Part of a small language model's weights: 7 heads of 64 (1 for keys and values), 3679 steps.
Each number is 500 + 25 x the weight over its row's rms, rounded and kept within 0 to 999. Layers, rows and columns count from 0. Numbers have three digits each. The size before them is the row's rms in percent of the matrix's.

# o: layer 12 attention output (transposed), 448x448, rms 0.0353, rows 41-55,105-119,168-182,232-246,296-310,360-374,424-438, columns 0-111
# v: layer 12 attention value, 64x448, rms 0.0314, rows 41-55, columns 0-111
o168 088:524515489506530564533481537485475504499483485477503490496486501489476500545527504502514468516510471500520495519523503423525489468486523491503489498483508523521486510520544494528491461502527524515497507534494504534482520514547493537511436527542517509495576482499533513515483472475515548471517500490502522493517464491510506521509514527484
o232 082:517519490473479496521466581444509480490496521496476534483498492536475511548572481505480439514494553502530527462493501462499473520527506511488468528502514500519515516529515517480444496488540479501468510521481469451482499498529545483483531532499545488521556543522495506462496512533456498475485462490500501513531483479475490493506538487484
o296 095:485484523496469520488487553491488533520482490519508506506501461542498529525505491510492498507495491530515521496485588445492523463462477532549515502482511520510494524475493473517493466470491550522514524507486489522490529518501505508489458507512502501465581490479514488499500475492519515458533505526481494470529483451468492489528502506445
o360 098:483522498496445443539520555488485502517516558527507503490485481530477525534503437503478498500516476552526492496500531471475499496485500472511519511505502539551490517511499509490518490471482510492520474497490493468502507552505536495501543503505504488517581523482480507530504509471484512493509474518489459531518526457469474460472493452484
o424 090:483525490480471473530495518454531512490487499483505549500529490516438524512535497529495498482488496501525528500539503518529548462505493449503499489525497501491489540484532472470514461473536533462524540511475515494488530499517528511501467520513505502493582526504496488486498477479501483489480481500519504501480499459457481454488484485493
v41 089:526493511519501549440461480527479513492494478507487513477526458504459494486477535492486513544473496469508511520500536565504498487482491478501504499553495532447487430491520485484472536456492468527513559510522479508531472454452488500521553501514457494499500519511550503518496442491506490502511510461454483462506499523541514511521507517498
o41 079:541470522514484527458518484492533564460544479463507530477489470510495552497515528467477515439488505494502505460488549496475446486509427472516470495487462508541501529489523470514516496567500526541535519538478448454530528571511512495526496510457523512493599487507497507462481449532503535498478507470503526489498516539491521498481463506500
o105 093:494495444515518488533533487486500455498542498445434521485448493500504500526486519467500473470481502520476512485496529513517443462500442505519505500450470498519516490510498452496501485555537497522518514527470510469547486505452510501534509559471542482504554482484480501515461436506546496505494474465535520499499465501525478509498502513535
o169 092:508535467506524490492536514515497484515509476477484505461447469499522498530523497500479504485509527511452528489509527483546491504492460534490492529491498505514481454504498479541477509553481508510499487489480467427534495492470503489507506556466496563501545521484455518496480427501475467514475481469505534511457456496503507491455482495528
o233 089:490496496540502497500525496492519500493514488443460508455477495503521523512509514473486469433477511507501512452495555488498454512466468537507472482503464508494528505480469496497481475537484495486532528539448491474548497519461478483524507539464521520498558528501512496487499452522515469491509484437507503514492488505544476480479477492538
o297 085:523512548531503506496482469501482539486547499487482492503451462493534509482492479446491516484495489522420537532506524541522500498494481473502486517522496467548480495505492475484539505561490499516556494515488498510525521514470513503486511527500509521567535506520440485471478471488499497495450509512501544510490505477485481450478482484542
o361 102:541493553529464520478475490502529577473517503448480490477457467516538545485479480444481505459493512525485510542471566517528492503486464514502486500535482524526479519501507452497532490556462525521538521492507441515538511531509511474522493536482503524510607518501490490451490486524516481482483496488491525524527513498506516459464477529498
o425 090:500485495529494546470503508496523508511529499447490513458464462523514524510493501462479483465545496504507522490464575548486520481458481513496503505522484510495473495521507478511507503525466512521530538513483465459531518496487490520543480533467509547506597523476503504473487437495499489488494493523531519514473499484524537476477466546500
v42 093:516465448469488484516459495476541513511465530507505494546517469482501525478501532529528496524503505529506560475519495492549502525498511522497495460493532520491503490515454484485515495529540497480499476503526486465488537492493436502507537483500549485517494501501524480513529483435508468502516501523510524513529520469530466499476524546470
o42 085:495502495438485494512476485508490538510492467484475484487508469513531497527489505517489480464498529487507528514516505507540486492494503489497510519504451492508508494514437506501493496509496527494490504537469505497504571533515547510480520468464486514504470551500526522508505510522489508514471495519467533495524521531473445521500503469512
o106 096:484435495489509520521480520522481531566498487470485498530516477516491485536490494510475467495493539498459505499497564522503512529513498486530496514447556520506511478535469523490458485511505496442491484503497463511483525492515480498540508535504505525492482544532503493467507533492504513524448483530475518466494486492496484521494548506497
o170 085:501502499514502506492501524537511514483490483441501488513457482488525523517514479519503481589499531521522507492493495506548495514488500468461477498484499508502495514504444501493509489534476481487509487530513503481511509484504464483498523489548530475517478519505518486469535495494479517487501540506482493509504513503513515513503515503481
o234 086:465508503474488495528474495477529523514475464503513511524544518515525505513505516488484467487495487514488533510522540532513540507484538538522505510494518523469461479534461529482445501515526504485492504564492500522483532511488481474513531506454479507466467521502497504495507499559522500517489513485458557497509478536484476501513551476470
o298 086:505524487509493538467476540464496492510499479494465499490501466484485473501487501511521493497506515486527494499475554495521495492498503493474469503457492487541476534491482513546541502495486524484480540488482475488523534557484561514493516501515486498497499549493524544503480468456499496529512509487466458471492495480489475504476541487468
o362 106:499504428443459507522491523490463503517521498515501515520512521473497483490479490496515518511556494496509530517526533492497522466513512465496517464449448492505495520498485481484499499483498535513484504525473502516514523517489528572485490508520490493490460542508516513491456486540482482486471500513466522468483463480499466524497487467499
o426 095:512502425489476493513473520510527514496501501475525495488512509483503480497533571533528502541519500494495523500532544509479475477531506510512504462473510506522504476545483477527495507501541525497503507566474531499509528502510498473492500469500481519508435512481513528472509500506542466522509513454516509476521482518488474482494510489489
v43 104:473497545492530509497507511541465495498492516506551494494500529510510506492513529489473479508486484439482500525504522491545533482481508485497471495498500471467515507495507539530510491491480517472482518503506501462528483513474517533518524522517511492492497549519483500486471507534497477523520483497493481469508477506540479496495496549506
o43 102:502474496492518504504554546476518501488508536538495540531489486572503521505486490471475554528525501478479500519490539497447518480496487488479426492487470517542483447465497478464511519504482512522490515492482543507468495531481500522495503523492463480520491516465451497458507442485476512515483504490530479487460522496525506493510508485527
o107 103:496509479441511480516514506464502502488547501529479565458479520480537476455507547464484499481515452534512517507505512466483473524498493464520460474497467460511507463492506500485490471470535503513501524525487522483482470514460510516522558500436469490516507491483501521499511446506494494480498495452516532519553487570510484496477494492506
o171 114:503504465464516504545487487449511485509553492562493533490490548493489512475522552488509483487475499474511511502513487470506503486497475510465487472461499460550499510521526518480495509495521489499471461463498559555519485512504557513515522531474473549518484487495472477531485460498513480481495481466501525459502492519535508510496491522520
o235 094:506447498454516527495479513433535488508548535551488514502518513525515504488538478466491503506518515507503471502502544466480501474510503498478522495507526470496499490486535515475514477480502497516485521480514519546499455536438504516484531553480460503530477509496508512503494442512467542473476469448535515482512530489540492472510473484480
o299 088:462506469503520478511486467516452550500509494515490496485483518515500501480491553522471508518529465476497530510518486509470563491535477496475528461460480508501499483485505470490467516499491522537495476479483529518526490504556506497512465499486470483519477491521494457453472456515516487494500515512497535500522513529472483493515470511507
o363 106:514491466516532518526561522520459519473500473538514524494490489509511497492488503493480552528519491448522522513539519452505538458512531485443462508499477480509496494517495466492492522524495480532460499526504518522505505522520458509501496491472502494523479509472491507461477460493462477481491505544523490495485497542516502471512472451502
o427 101:511469514481517515496523524510490546489504541501495494491473531515468516475473518497471512508500433485499524495513493484513575461494486487427495468498496496504498503470499479461484482503498519475529497476532514528502496550496505505498460553475484457527449526508501473479455454497489510490487515498479540485497528506517519452468500473537
v44 104:477513507479524482511494497509487467457467524480497506462451514467505443495512507518489485470496508528459497480489508540559485517479500509482481501472517519487546431530506490507465501499505529471465484499467503511489477491538518527517532495511591473498488509479486539477487498529511499487493540532483503501473518497490511455482496512462
o44 094:509487457500472477484498485468502526508525524554505487487490478483480492515527449494509494486500514470520497502491523465463466505478521486530523489506502484529482518531519508449493478498505529489511537503476455502483525545523564506502467466452489475539518475526488549442448493486460459497495538465523520490507499460522469532534488505497
o108 113:458527496528507511522492516451507527521485455492491512483508510464538494528502505520545518498486501492495549483524512488480507494497490506523456477481471469498491473488545510485482476433503534520524499521497438429502555496480481491510496483456483518488522502512536471453530507511509496499473518481484519492489466480535479537515495507517
o172 105:474526473547530519488481536453515501474487493457508493459506493457511528518512477501499444486486503518441493491506515482530499485485528510492471504542475508534521465514521512492473511487504472496472492501486478457471542481511547518512536489493502522509509466544510495487537492482496431500506507444487525497473467479449516507494487530480
o236 100:460509484522519487532506513510488528497465496506499475447468463462507492512499488525526516554477501481464560483500504495462523474504494477508472513511487480525523489471528467473474512493517531495463527528480476418522551497503506488486499496480480498521519509543507493439513516474473469488481533440552497502505467473516498499527542504487
o300 100:476483490519523539452482534441544512531516492518535507517516496513478492494487510494505474497512505503468491479538544492501516488440510501473489470501504518502478497515510525478451501457489506508520521476500485485482500555512536556538509491506478502496526435514501480539500467551509504488473522493479536477494529507480523495511494503481
o364 109:500495480504493505472509501513516493517512491524532510488467491524456474480492518458489479478509482507491517490472574479489507515455486503522517454468525496518458475495531470474485496477524514522502502516484497496520521527572569521522476457449507440531519480483517528485475501545470473491457511449545519511497516512498482510525499484505
o428 106:473502447521485482496527501471517510478476481498548520485459459497479513486484513538504449500496480476489544505495493499509522484477497468514526476518512513500493487504509482506454496470509560489497494513470498465468526504555532535523472511472500511506513504488516475480529500541461495516493540431525534504487545484469503475526448493483
v45 109:468497473508481512525534490536499504501482517479492505497498461512472516512472469500489516495498488500547427485517528514472471500480501497462489525446510493470514490491436496490531520546521528527464487521524514493544489480485519482515465516498603517486497500492552506496507502485527479509520494539532519549521481466493513480549504521503
o45 092:494500499444506490507540475510523564493513531531489526506518490501492512492498512467535495476510472514499507472498471485513473521524519492506471502478466524516508497518538501511475534545496492500522526525496508506502528502488487474483549471498534460499430523487462553497495509501490512443518466423545493516516547518503475493522527502503
o109 103:463522487464523455565496470490479499496509514520497536505520509518515513519524505449540492504494478533537464534512448512505463533525469508498509483480492493491505464460535490497499508494557510505511512514481521476488497494510497467512568472483506485546459478495477505490520539486528515493501457496494511504500543497475460538521505520513
o173 105:502505470503512449480467486453462499504459515524502521469533509483515534519513491461492506524488528476508504470477479527496471512485521515493506485498524461530523481495500486476516519487550494472535475513495498475502511477507560481510549501510528468553503516512462521478537532502492470482498469540494481517459471515458467502511465505504
o237 100:454493473475498487529494472457523547495491540530470540491523494524504558511549493457536493509514493515501467503513495523479489506504479520495472469494479490500481496461542491480519500507516494478545507532472484466475519446480456458530537460497499484519446522529457511461501506494486497467475465495481503522491490506489469499520513509492
o301 098:521457464461491457470439468467490479544480505492515521505519511494523541492479533465519508500496501511483493482499499505484470534508541517484510500526526479530507493496510497475515518484489486517528532524537508514535546525540533481511557507530530470516510499506479512453511533528500488444505488482498485510509520512463515487492462549448
o365 123:517470500475531468479464452467491494504513494513536522523507537489498516477506516469537452477491541529520477507507512506501473489524523505467498482523461502474494499524564525486505521512480467509526509500517480524528502579503518489484513499533505510493471525492468527465513478491511489445519468447498477508520524497506539467522448547470
o429 103:488500482496471459520486452466504514507468531496498535507502510501501509495511514480526496471508495496503501480478538489467458513520535533518512478455500504511512477505538486497488509488501512547540505562489475494504515502494527447488516470500481451514413560495475538471509523512511483490492469471486513536512486473479509455506501528505
v46 097:535517509491474519503524490507505493482520507454491481530456471482518453496534472470561507448487440526496468523492490525520491477441502490496496477482513531499515485552547532511479523528489491524463507490496469470579493504539453510516479471507470521438496521500479489522529526475462518515481491459481490462516498460431496490508528489466
o46 096:488490462533490434504528512472526561499519539512516504447509476535489500534513517477466544527442509482461498488457526496477483495518440497455524513525511552508501493525473515544476524497517488493546473499494523447478479492482503474477471542457504445531452478502516491492484519461526503511504503554498491496434510482464512500478497444539
o110 102:474517496499500469501499504482461497460501498480502504506527535451548497530516505452475499521520498511511526489504493494552501520525479520468479492509540473523491529471453469544472543548506522451534466490487521509472508473514520501495486489483487500524501456494514513508492480538565478522512503551457520477482500513487509492509461499494
o174 096:497515517529495510446502474428500520482512505485514503499495522439512486475485495491525478498506488554490517513501471546527508529510474496485503510500515500505516516504507509495482499502477473504463518492498483489481494495500478521504483492501526539494482438469472451492489485503509497489540530522465549452522530519516554507478471534473
o238 107:494519502550505484503482493471500510458455502480519456504489499462503546493501482462508494510491515494478520486510489495495494533500451516479507489535525497516487516485443505502475539496484497475554458450497522509469521505517508494501488500487505494506495439548503457455488516479559531531502540555465548467486540514497505490476461532513
o302 092:456520536530485505461470424476500525517520495509492489469502501492536457483501525509504486495501476526514528511534484542504508496517482499463523509509510508502498508495528453480454513484429523524494527497552487443483481463525501490528480517512484501511531511530481457421484519482481501506515490491493519491548470522464500539449528480530
o366 100:532504467524506507525508534509542502506494484469483518484516513467542503485519538485483483474475514491511533517435498499549511515506461521462511536513479548490506505500502518514472482507523480506548458468509553495492522473520519433476506484503484494466486430465503466506498500510543509494523486490460521480485505534479502488462534432522
o430 107:515481485478488518531487493480525524461487487448478507501504531484517460512524538512504506475483523508533547468524477521530475525522469512479485524488508561520521501493512474511434481514499504481485496466504504472424502485513504508476508476487515516479481492503516451473502517467517527496521520509493552488568526549460504491479521470516
v47 100:491518488490513475501521476470498500484509543478533512504529507468502548517498481536487476516488499479455508542517521503505536507515491545511464512544452530554520502512534510524515520517486491507477519470464531484469488452510528536483487446493489518453498508520539511528546509520514527505502519513497410527486505533481521507488453534481
o47 112:481487499535524480522528474539491504476534468510528466516485502491501481483462539478458495498476516494516490458496502462507475488523498456515525472502531517481506512517478493504525484488528546472504511487516512515516494498490483523479468455475492495485550529528513503512520512478540444461479517538452474461449475494504490517482501468545
o111 093:476484499547473491520502477513506516479552512552559444495527492503516499493494493495514525489510528521543523529481514476486495415468497462556495485515458487498523497528508525502483482505489501491470514510534491533547487563486479470513488519511497510487571513508436498459485475451504481499508471482479533494545486493495517490456507503521
o175 096:483510423541515480519473493500565481525509456443494487493478545501516511474492519478520485512482461489514520498500539466521498502508535440508520507515508514489525520497492505451494481483508505525505526469496503536538509508548485510508536483482474526496532483488504469482510535523523482486539478446500464517523528491481485469516463501531
o239 096:491521504516508497518526467511503475499537491530510471500497473506476478480493499508517511513494507483482510495457515497478527473495494479547505494495482490545544470505535515516503471510489507541494496496521492502536468532542486491527492503509457537473527440506468504485483506488523503510525510477518502472481475524500507505462520517547
o303 107:471476423492482466529498498517528460492511480494494493537492529488518504473486485449517461462510472452549534489517532495491507507515505493504524470516500510522482522530472548474531512505522475506496523494519523497533467473497499494528540491483470490494514535485497471514502546513567464523489519472481460504489475524538530483515497496531
o367 121:460500458525510482510480465520527491517503492507525504499483505486546485481467504507469474474507466511503553435498539529480482498492520481522516497511517522472521491529495541465507533531487513475492517493543502488527520475490477528516499497515494524459510518515496495513503537500572444472448536500478447461502491547522507500481493474539
o431 110:461505478506473458477478487469492448503507474522513476484506464489530511472496502498500463480492475459500496488499547484507517510478471515482570520529476514508501484510467573534532521506471492513514554483517502499522510460501487528500486481509491532476535477487476504487514490525564489466483529485495473517452489482512476501510509473504
v48 101:482530507488537511477520484498492501477486430506490509580490511479496526513525506570496497478507498490508440501526519512491492505515550501481514546451486467491510465471535505464490456483506488464477536511517498515507509480473462512484489500513543529493523506492501488533531526521485484517512491479549488464506428463529501492508517499506
o48 097:516505515483477502498495466469488512503516551487537520464461516470494512495510496521487462472508496528576493457491499488510432521509508445502516488497521525455518481540505528516507516447499485440490475500525512517470486517479520473508472527473513494462542515506477504496476460496474540506495471499467546471477497470501511493501492504514
o112 101:482488508458493517490516491503455490544530503492499523479539505479506474478512511521485514502493481485525511518538485474514489490485499526512515479455510496495473504519505484517513535483525536491506491487474537521485465524501545500498541510479458453507525527486461486520487445522512476526468476488524490508519505535513481475525481462498
o176 092:474498428507500486520506510460483492516455445477487524496489564522470471516492532473513540524500480495521535480495518489510518480550443487496533507445495535469516512533427469481481474524499501505475502545467497498510482484508524505494510531460491516519525508495482481536545495451552456492507470510533441517491483497480495462498453499491
o240 106:519489466479490527466484544449506501518472511476468512489471534518518499511520509474525491528509516486508514487509512474529482449527524543497492564464534503492498494501499490530494502438523558486478526509479465502450484520483513518511518491474505526495507526493513516486545480536492486500495505479480508492510520483486523481494459480500
o304 098:473479450519491473504519467517420482517483521493500484486464518484481512487505479479469488488499506518531496533483503478478510495528462466511513472469498530440504519531517496483498538549509513487512489516515502506492488476512539456485525544488504474505579502525450523566467509476491461524499491491509450532516477486473507505496492511504
o368 119:490470502492506505486484492493504476532498563515500463477452520493520550506461491522498472455518522533519448517476527464458498555458511478460537493455491519431524506539536525511512499473488496488461511489508498520477420506484507460507535525499497502496512518489484452540526489493454505524488530506492469485503533494486509485470493506465
o432 109:531553490503506520468472522479470486553480529452457480525433517510482509530527481495526491484480471497511482446480519466513516489547517457485525500440496487436545499508485512472463545436512511471473514511523488510507473461498496536522468524491493547508522492492508506551490496480497483500497510444496464527519473485494547497459494437544
v49 107:522507524518517470503534498501501467489517468493505494493513484464523497490471498498538494468488510497521525484477513492505502489445523534471526495523574537487555455515516554470487466536528516517487496489515466486491489498521487475505555495495465511481498471508472521502513532543506514495504528481515488530500536481531517510471484529522
o49 104:496489487503486502489519533485493516488494563534474494481490481528518520504536502479490516541498540494464528512462498497478535486529500486483506515507514488495478485512477558518514530509490463484516505538520486481507488510468516491482476520510501452486472516515502488490487523464496487497482540529502522566479489429463498464518517542486
o113 095:520460532503529489476487548461506456493508498480521442525458506477495505484498490504519513528522514501485490490532525510511522503486493511457497500538508469502505542479467517475522498480502493451517479511514493506498488522462508559500460512487518482497463511494511531526513480510506502497489522512491490520481513484459495504486461497516
o177 110:511515504445507534489502510485527465537534484489508509503478492477490488516507531555548480502526471518494481513515561486514500484475517493484496530507492506479475497486545543508504459481492478492468535505486480514532494571525503524510486533509521535460481453503513492497553442519531531447471485444508530517531572521504486473456500494504
o241 098:480474517518503508492508535471512490488506527501533493501462496470504522486517508574544489535503500481444515503484533534533512479504511520443510526512519459501514504475522519497485546489485469446491501506498458497517480513474513517496481533459487492479470515516509511491545487484505484480519553486488520497486524502472509483487485480501
o305 098:521539534441496585484499488463514490536490532516485536504506490471498474513497513506530521466513498522460522495482529513459519475489482476522446519487509488502476518495531532513481482454501526472484518496523488445475492508474515496540518497515512533443440488491512465493534492488527511478489489464454561534531534495474492520474580494511
o369 113:513478471525490527478510550500518484495481558523513502491497469523560513509499516495521496537521497504453499485485527507470533498467483488492512530502475507489446498516537541545503519466486469479487487518517484481522499480473499465514503500502521504452448497486495493511523510470494528514505496528449501570477522454459480500452561489502
o433 112:489500519497515518509503524476526474469469484453517539502481486477502539513515527539537489478502479484486530499481504568473530473483477507482478504501497479477488496488509531490506467469530467472447506477500465473492510488499497450504498517519531495464449491520506501458521474534512499463500540515489548521473558508474506471445520487530
v50 099:494497466481518520455529526516509513506493488497476488507520518510489531525488514466480494519475537501473493532495487531538485521520496524512475548550561525504536509536455502483513511554503470514494558479477503533522501484497530480470534512474538536514488497477492476540502521490499509511489468485473507510483498488507537464489498483503
o50 100:461514540477492530561490463534522497480524479539545466510505542507486512503514505493471456481516482471520499547511546503512512482506480541526480474503460511526457516495518502528469528512491490568471510524503512497496494531513479435496520510503494478524468490500482495498507490546517493504459473481505507519499511528511449436529531484524
o114 107:484535476497475461576518523508524510493503523480500490470480533471498514507459517520522486523522492475529478508515492490520518478522475488506510480512470491524505512562523504541483491500488465527507465513498498500494491527490432458512494484461480465498426472489513500483497547466468516511551503533529536482476513514504462513522513517526
o178 094:522513474513517484537533532504483510497513483497523468459512495509507536571492489477458514517505489490512480531492520462537510488525553514452490496525504477514480478506438490558534476512491503506514469506496525531468515479523446495466485519502491461492438501475530483490465511495488515521550462514513521476474500529492463463496499465512
o242 085:524524479494518528567497512562510513502491510550537476486454533466507488515538543483478483519478485504500527506492518466539487479483477527484497503503485499496479481570529510535503485521466499513499523506513479512511494520493441469496502522491475483458440488475515466486494536481508487494487503536558527490487457547529467483511522491481
o306 103:489535463508525481528530493486494488483510508515506472500487501512508548562484505470467525494506512506502468522486485514526495453535483518446485499506520468545474487500484503526542536528509459525483467508481550519463506482491490452498535506493484514505415498484503514554478519487506498503530462532479537438439483482528491494531502462533
o370 109:506537519526508505483547494460529559490515515553502459489480476493504519521500481468521464501488503476493488479528512474522495540516465503458504521527539520532476476527534519503487550501454479531495477497483504513514493514531527446476557515491516506478454477512481497537474507498513490486493476489542511463501519485535517487529490516498
o434 114:479543470516470531493512468461542537532495504557532510468497469507497513503535514445497488491512483457509489494508562529517531495484489515487509493483526497494449490565469545516541518521491501536512539546471557478527515474540472437511542494484502490473444488518495518514494528538511462489497429523527510452484473503517522485512523459466
v51 101:500489521508473510491491501499497504527495543493489482458517514460507518485521527469490466530454473465520494479525505492464519490541510519513503500554516447477512470487479548509515521496510470506459533503517510516539546529514446512476530497538504524490472496497484506497548503463506510498457482478504472485483554462454520473471519480497
o51 098:506499533533522490520483473490479512430488490503537508509525509509520546501480507501463480497515522447539495479517508517494493447498499505516515503518472504500481520453467479466513474520542506514472528494465512500500516548498535519521428491459522513507575533541471508454470487524512510502501455583472536519486520477464515534549495489542
o115 103:490474484491514506517487479468493517473515528474521467504487532508529480485471507502532501486542533526500469496512451469521490485485511476470510478505489506512490490450479497496479502497536517470525450489455509471542497458449533491545514527458447456556520497512462509501486472487503487478502504489513512471472468478497511528553472506509
o179 086:501517482499498496513492511465550529483474480474519488525531535511492505503511547541501470490495476528457511451524488496494551515481522527458492515524465503520520481480466482541484440469488492499506490491519502526492510529498467531511474487485516505484499473474485488537552456426532509473494499498505478518493521487519520489528451531486
o243 095:498476540539505502542483516490468513456467532454525473512485490475511529505473501465494468521481516467499506482474475480479483502518545502465487514526477488524524473469462472483500464503518543510518529513426516485550524516482530510519474456473526492509529507506489504495535520495465456492550478476515499493503464450498530501523444485488
o307 096:496516522506526502477495503516506543463496518512528526551519508527512513480497503461510464511516498497495506470464507513461566469453504516467507498533490514523493509533497515467510477514505510490519453508486535501515498517530514515513472520443490491489502467498445505493551473480533514519505471507466516553496508501492511495512476472517
o371 112:462523514552505518499460495520484518463510481438496492501510486542531514492478479471469467488510491488505519466455510534499523478496500536545509503518507505530488489522448499471496485537552541506502516484451539501531542489519517525540461494471513495512553495472490507446500512510504510485491487543489495504492511531480513563528502518527
o435 102:481531496528481522498514504528522535476492518483510513515524492494523503488461549476473488474472494471468482472459499514487544503503536516470525518541504452502503504486446502503527485476470539530512526502465528478533526521517514536534441496467493492490530479493474472500509488510501507461524475496484504539481533466506532478519506460506
v52 098:488524494517533428496506497493486518485511500504533524515530508493467456555487473467492529479466493492445539481470482495514518481528484488507482510468507467512494519463563493523497479514514511524512507501520527509504553527527480506482498531490433490472519499509482503529494472494469484516529499529531497500481457551500453499490458538478
o52 088:500504507500452510464551511491491460515453472515520483498476490496479505534477501526503499531526487506490505519496519493532506465496504508503497504511527449479448507482494505516539456497472522493511487470496463538527505487503516461471519512521487489526587501518529485469548524500503483511460500547495479487463515494518481497498488475520
o116 093:555447518515436527488487508428486518490493519561512461488536482501486514495483502531512526496466522520489557522510519478500477500470508474542484496507456461498507486475445467509526509499448509498471499508493483551480522497501505496526466525518482511508567523526494486512516540480492490467502539499489507496516531482534525467537476464552
o180 090:492454522444488508515480493480502505513464492505477525548507507493456498502479504538481501458471455508495496522487479505506499490480496495526490516508514468533491511489512514510506514484457529522492497498521492576512483497463479473504486519492456494478523525513539531539523480455514467490522538481504502503528512453504465469534462514498
o244 096:507428472533490515474518497471497474521476500517524483500509507506445508556453459509486525507476510530477498508499459536539514489494503490483500537517473469508469513470505480532542501513491491525462491447479473495502498535513502503506460526519497480530566500545510506511520481503514492512506499485524477514469550474528545509499483488517
o308 102:473512502435529545462483505493483438533446512501487528524481491461456512522514506521464518454492491461543513486528493522507488548497516500495504501442517487515537490540500532517479511458536486505495486507510523500456474476433459497501528443489487513491499482528544534528507546511523483492495526517535483499505504512494429518516486489490
o372 114:444488494480484514488530451502495475525483494542502520506517429477489507592468506526461499523532496494518490518542474488524491476484503492486463504501514448510488508463498505511529517528477514486482499516479503497487520464487478478495558502497507491502559534526498510490545543536436445500444509561522486535464481482487479471526510484483
o436 101:510480516499515535436471521480485468510472481520514533514516493485498536507494500507484515508490499501494523543510502516534506501469487519494456489542550479487476505466483525474500498465480503493477523490528516534514480522467488449495497498507511486476610508540556512506556512503507477487492529525463447516503498504500486505545502496487
v53 102:524511547501529480447522495529451481541507505526530513458499486505490442488519482482524496537485562518506435494474492520550519474481474454502522510527507497511520543494487485476507517478468483511501466502489529514490514485483514498483533518532544522505499543519544473472471496554472532515504501485515517517507502498530535488530493471505
o53 106:511496530529527534484507513507493487477497511551487495505480513496485561468501511462497514466527476479471507494494506502474528521494519504515531496470540514508495545470506487504543521540508492485515509561514482517501467521454494490516499510545460507520478494497491517508486509542552501510495497461518448537506529513523448452498516509492
o117 109:489473527551510479506517498450493457505540524515472497468476477515488563503468498450525475473522466506554505544523461490509496509489488492488541487539488456508537527473475512504517493483521497492513464539489518498469493506460498479501493490479473466489469472530564498522543494503507488487499562467487518518498542532465462486501504511502
o181 110:517462511501498452418532479515470450461539520494494514487450497496532499486522479487459511489506502522534488491504460485550492517545502481518506528489519513555514515492489491496499516514499536455538447518466510473478487444498518523484475483469507482489479505517492492523519497480501504488552539465520516485496509496486463496494474512489
o245 096:502474494526505465492502509500485449494543512549511530480514487482517498529495517471502506515542509489485497535475495510510513512486489459478578502499556500464512527458473484481506481509492514460509512509502525473502473496449498487485505543518505505516499469522508490501548489465524515457479536486498449522460509572517480477497480496448
o309 102:520462533496470513491552479499469469468536505498485518431466437495469505484477488499467518473473481505502510504460451500552483508511531507510526494486533496559481517489511487478518506499476490446518471500461503482466520494495539533471468455485522471490482517490474491483498528505472510455482531493534550510501506484503427500517526502505
o373 113:522508528534504540496514542465499491488487525519472498460435473502491511484535494495504531493484494446471493458459452491494477511516538541502510521477545476533486515498497473508496526527504500495527507530489471508487503468515483524499471450486519469518522491506523521482486478481552514479501513470562492511556520442511462549523521495508
o437 102:522452492497518501500535503473481506510526504569477547479501477489491514498454493500457481527542510490513472514468486504500534524508507487515491497466578501539457555447540470471555504529506490475513535545479482488453497499497477513516534482529472483508492509536534546469492470544507514487493514479492524506491519488510507499487469479494
v54 093:504533518490513439519508507465477505560498465511504490523502477492531497525500471510518470500503505491457473462475491490508510501466520510484480523455506426524476495517455485464520505522452476510523485472526467506462532503571543506486501509502454477468517510480494506524488503516471491511462511495484539509471480528468525488554509487551
o54 100:473491510515474535513514502522458467529506513496449501532431531520483492507479473493478479547544508502502503528440472481493513551493521524487489495459534500475456443485471466468540496482536534503459492478541490529488487480481527467487473510524486501512481488464471515519458537514503480462485493524518478487493499463511440470511528527484
o118 090:486474564499497572519530503520478515502507485521523517494485506506491529463543473489536482475534527513540519474489467505486519500501547499492533488522520528497483518465549504461523473496499520484489474497501526498513516510546498516471492454505513505524470501524506515474538521514494537456521499499506452488495523513555518459503484536471
o182 092:515504488514534585511480550516520497552511513536491499522522474465481527512481508497522434455541495489504494529490522452510495489472522511476491500508476479450509515468566520489497504502487502476470520468507516525485515474514484533495494500536519517497514486513542527545528475507519491468512497464486473471472550512524517512486516527508
o246 090:484507512462520559515513510520478492530527509524487486544504513483484488504459472514519497531520495498508479514477429518522522514552541493470492489483521471479485454498518459502540475514522499509479475487537531473458487451506520517488499495553503478478466460496491523502471574464491509486536480523540460440477473480507501517465499531436
o310 086:538509508491521549502501541490515453519482508512431512527434488468514538518489481467495480468497493489510509497445520499496462497483503552540531510468501486497545502513459526490525481499535486528447469468450497508496506477522478524519465446495556527449537473475572558558524514518491519464529503446503476448501535500532503518551490507512
o374 113:479490548511494536480541482508447455540526507521485548506488488482486501506496473507505479499503538506567448483483448471515484516495532510504510563505504492483509490517465498450548535525502517479435532480498503500497466511501505523471464458541503495486495496476474495527444489494485463487492507511508487464497536465487507532512485539496
o438 099:485547530503507557464514501461511486507516506524434485549435472435469530467483454510525474499491501522514457542441479446493487539476497510531479512455533473506474471494455488477549504523483517517455488453498486511507482495475528469496556499542508510488489470447531511533484546517501528496473482441505490487517520466525462508504481483502
v55 097:482520466494513499510507502485455505515557512518472507499524531494525497536508487471479479514496529533509509491542463476477521510511488499478532529502494528484484473518493502482481516479460489476542542501509511474480513525496407491508520495516522516474498534502503511492514509491489532479477492494505464501493500478500537478517527523483
o55 096:457502456540520511514458480462480475505482430458476486476509500490490469468553487527530488486490466458507539537499504535514534517506515515479531511493528474450485508480441507474496485487518479490471496511522447464459485501503504515519503534493508531492530492522536506539500561539491519523479500519504483494531468459499473528512468478546
o119 106:496525484524485507479467544484523490516497516448510484492527429530521481511494521535477527499507524476461497495458501499525535527468499528499519541484481499509480486521467506516503520483460477488513520476518458535499528491558513520496503530507513531480549535495480483489501543499486542455509499517495531435549463465465497496499518511494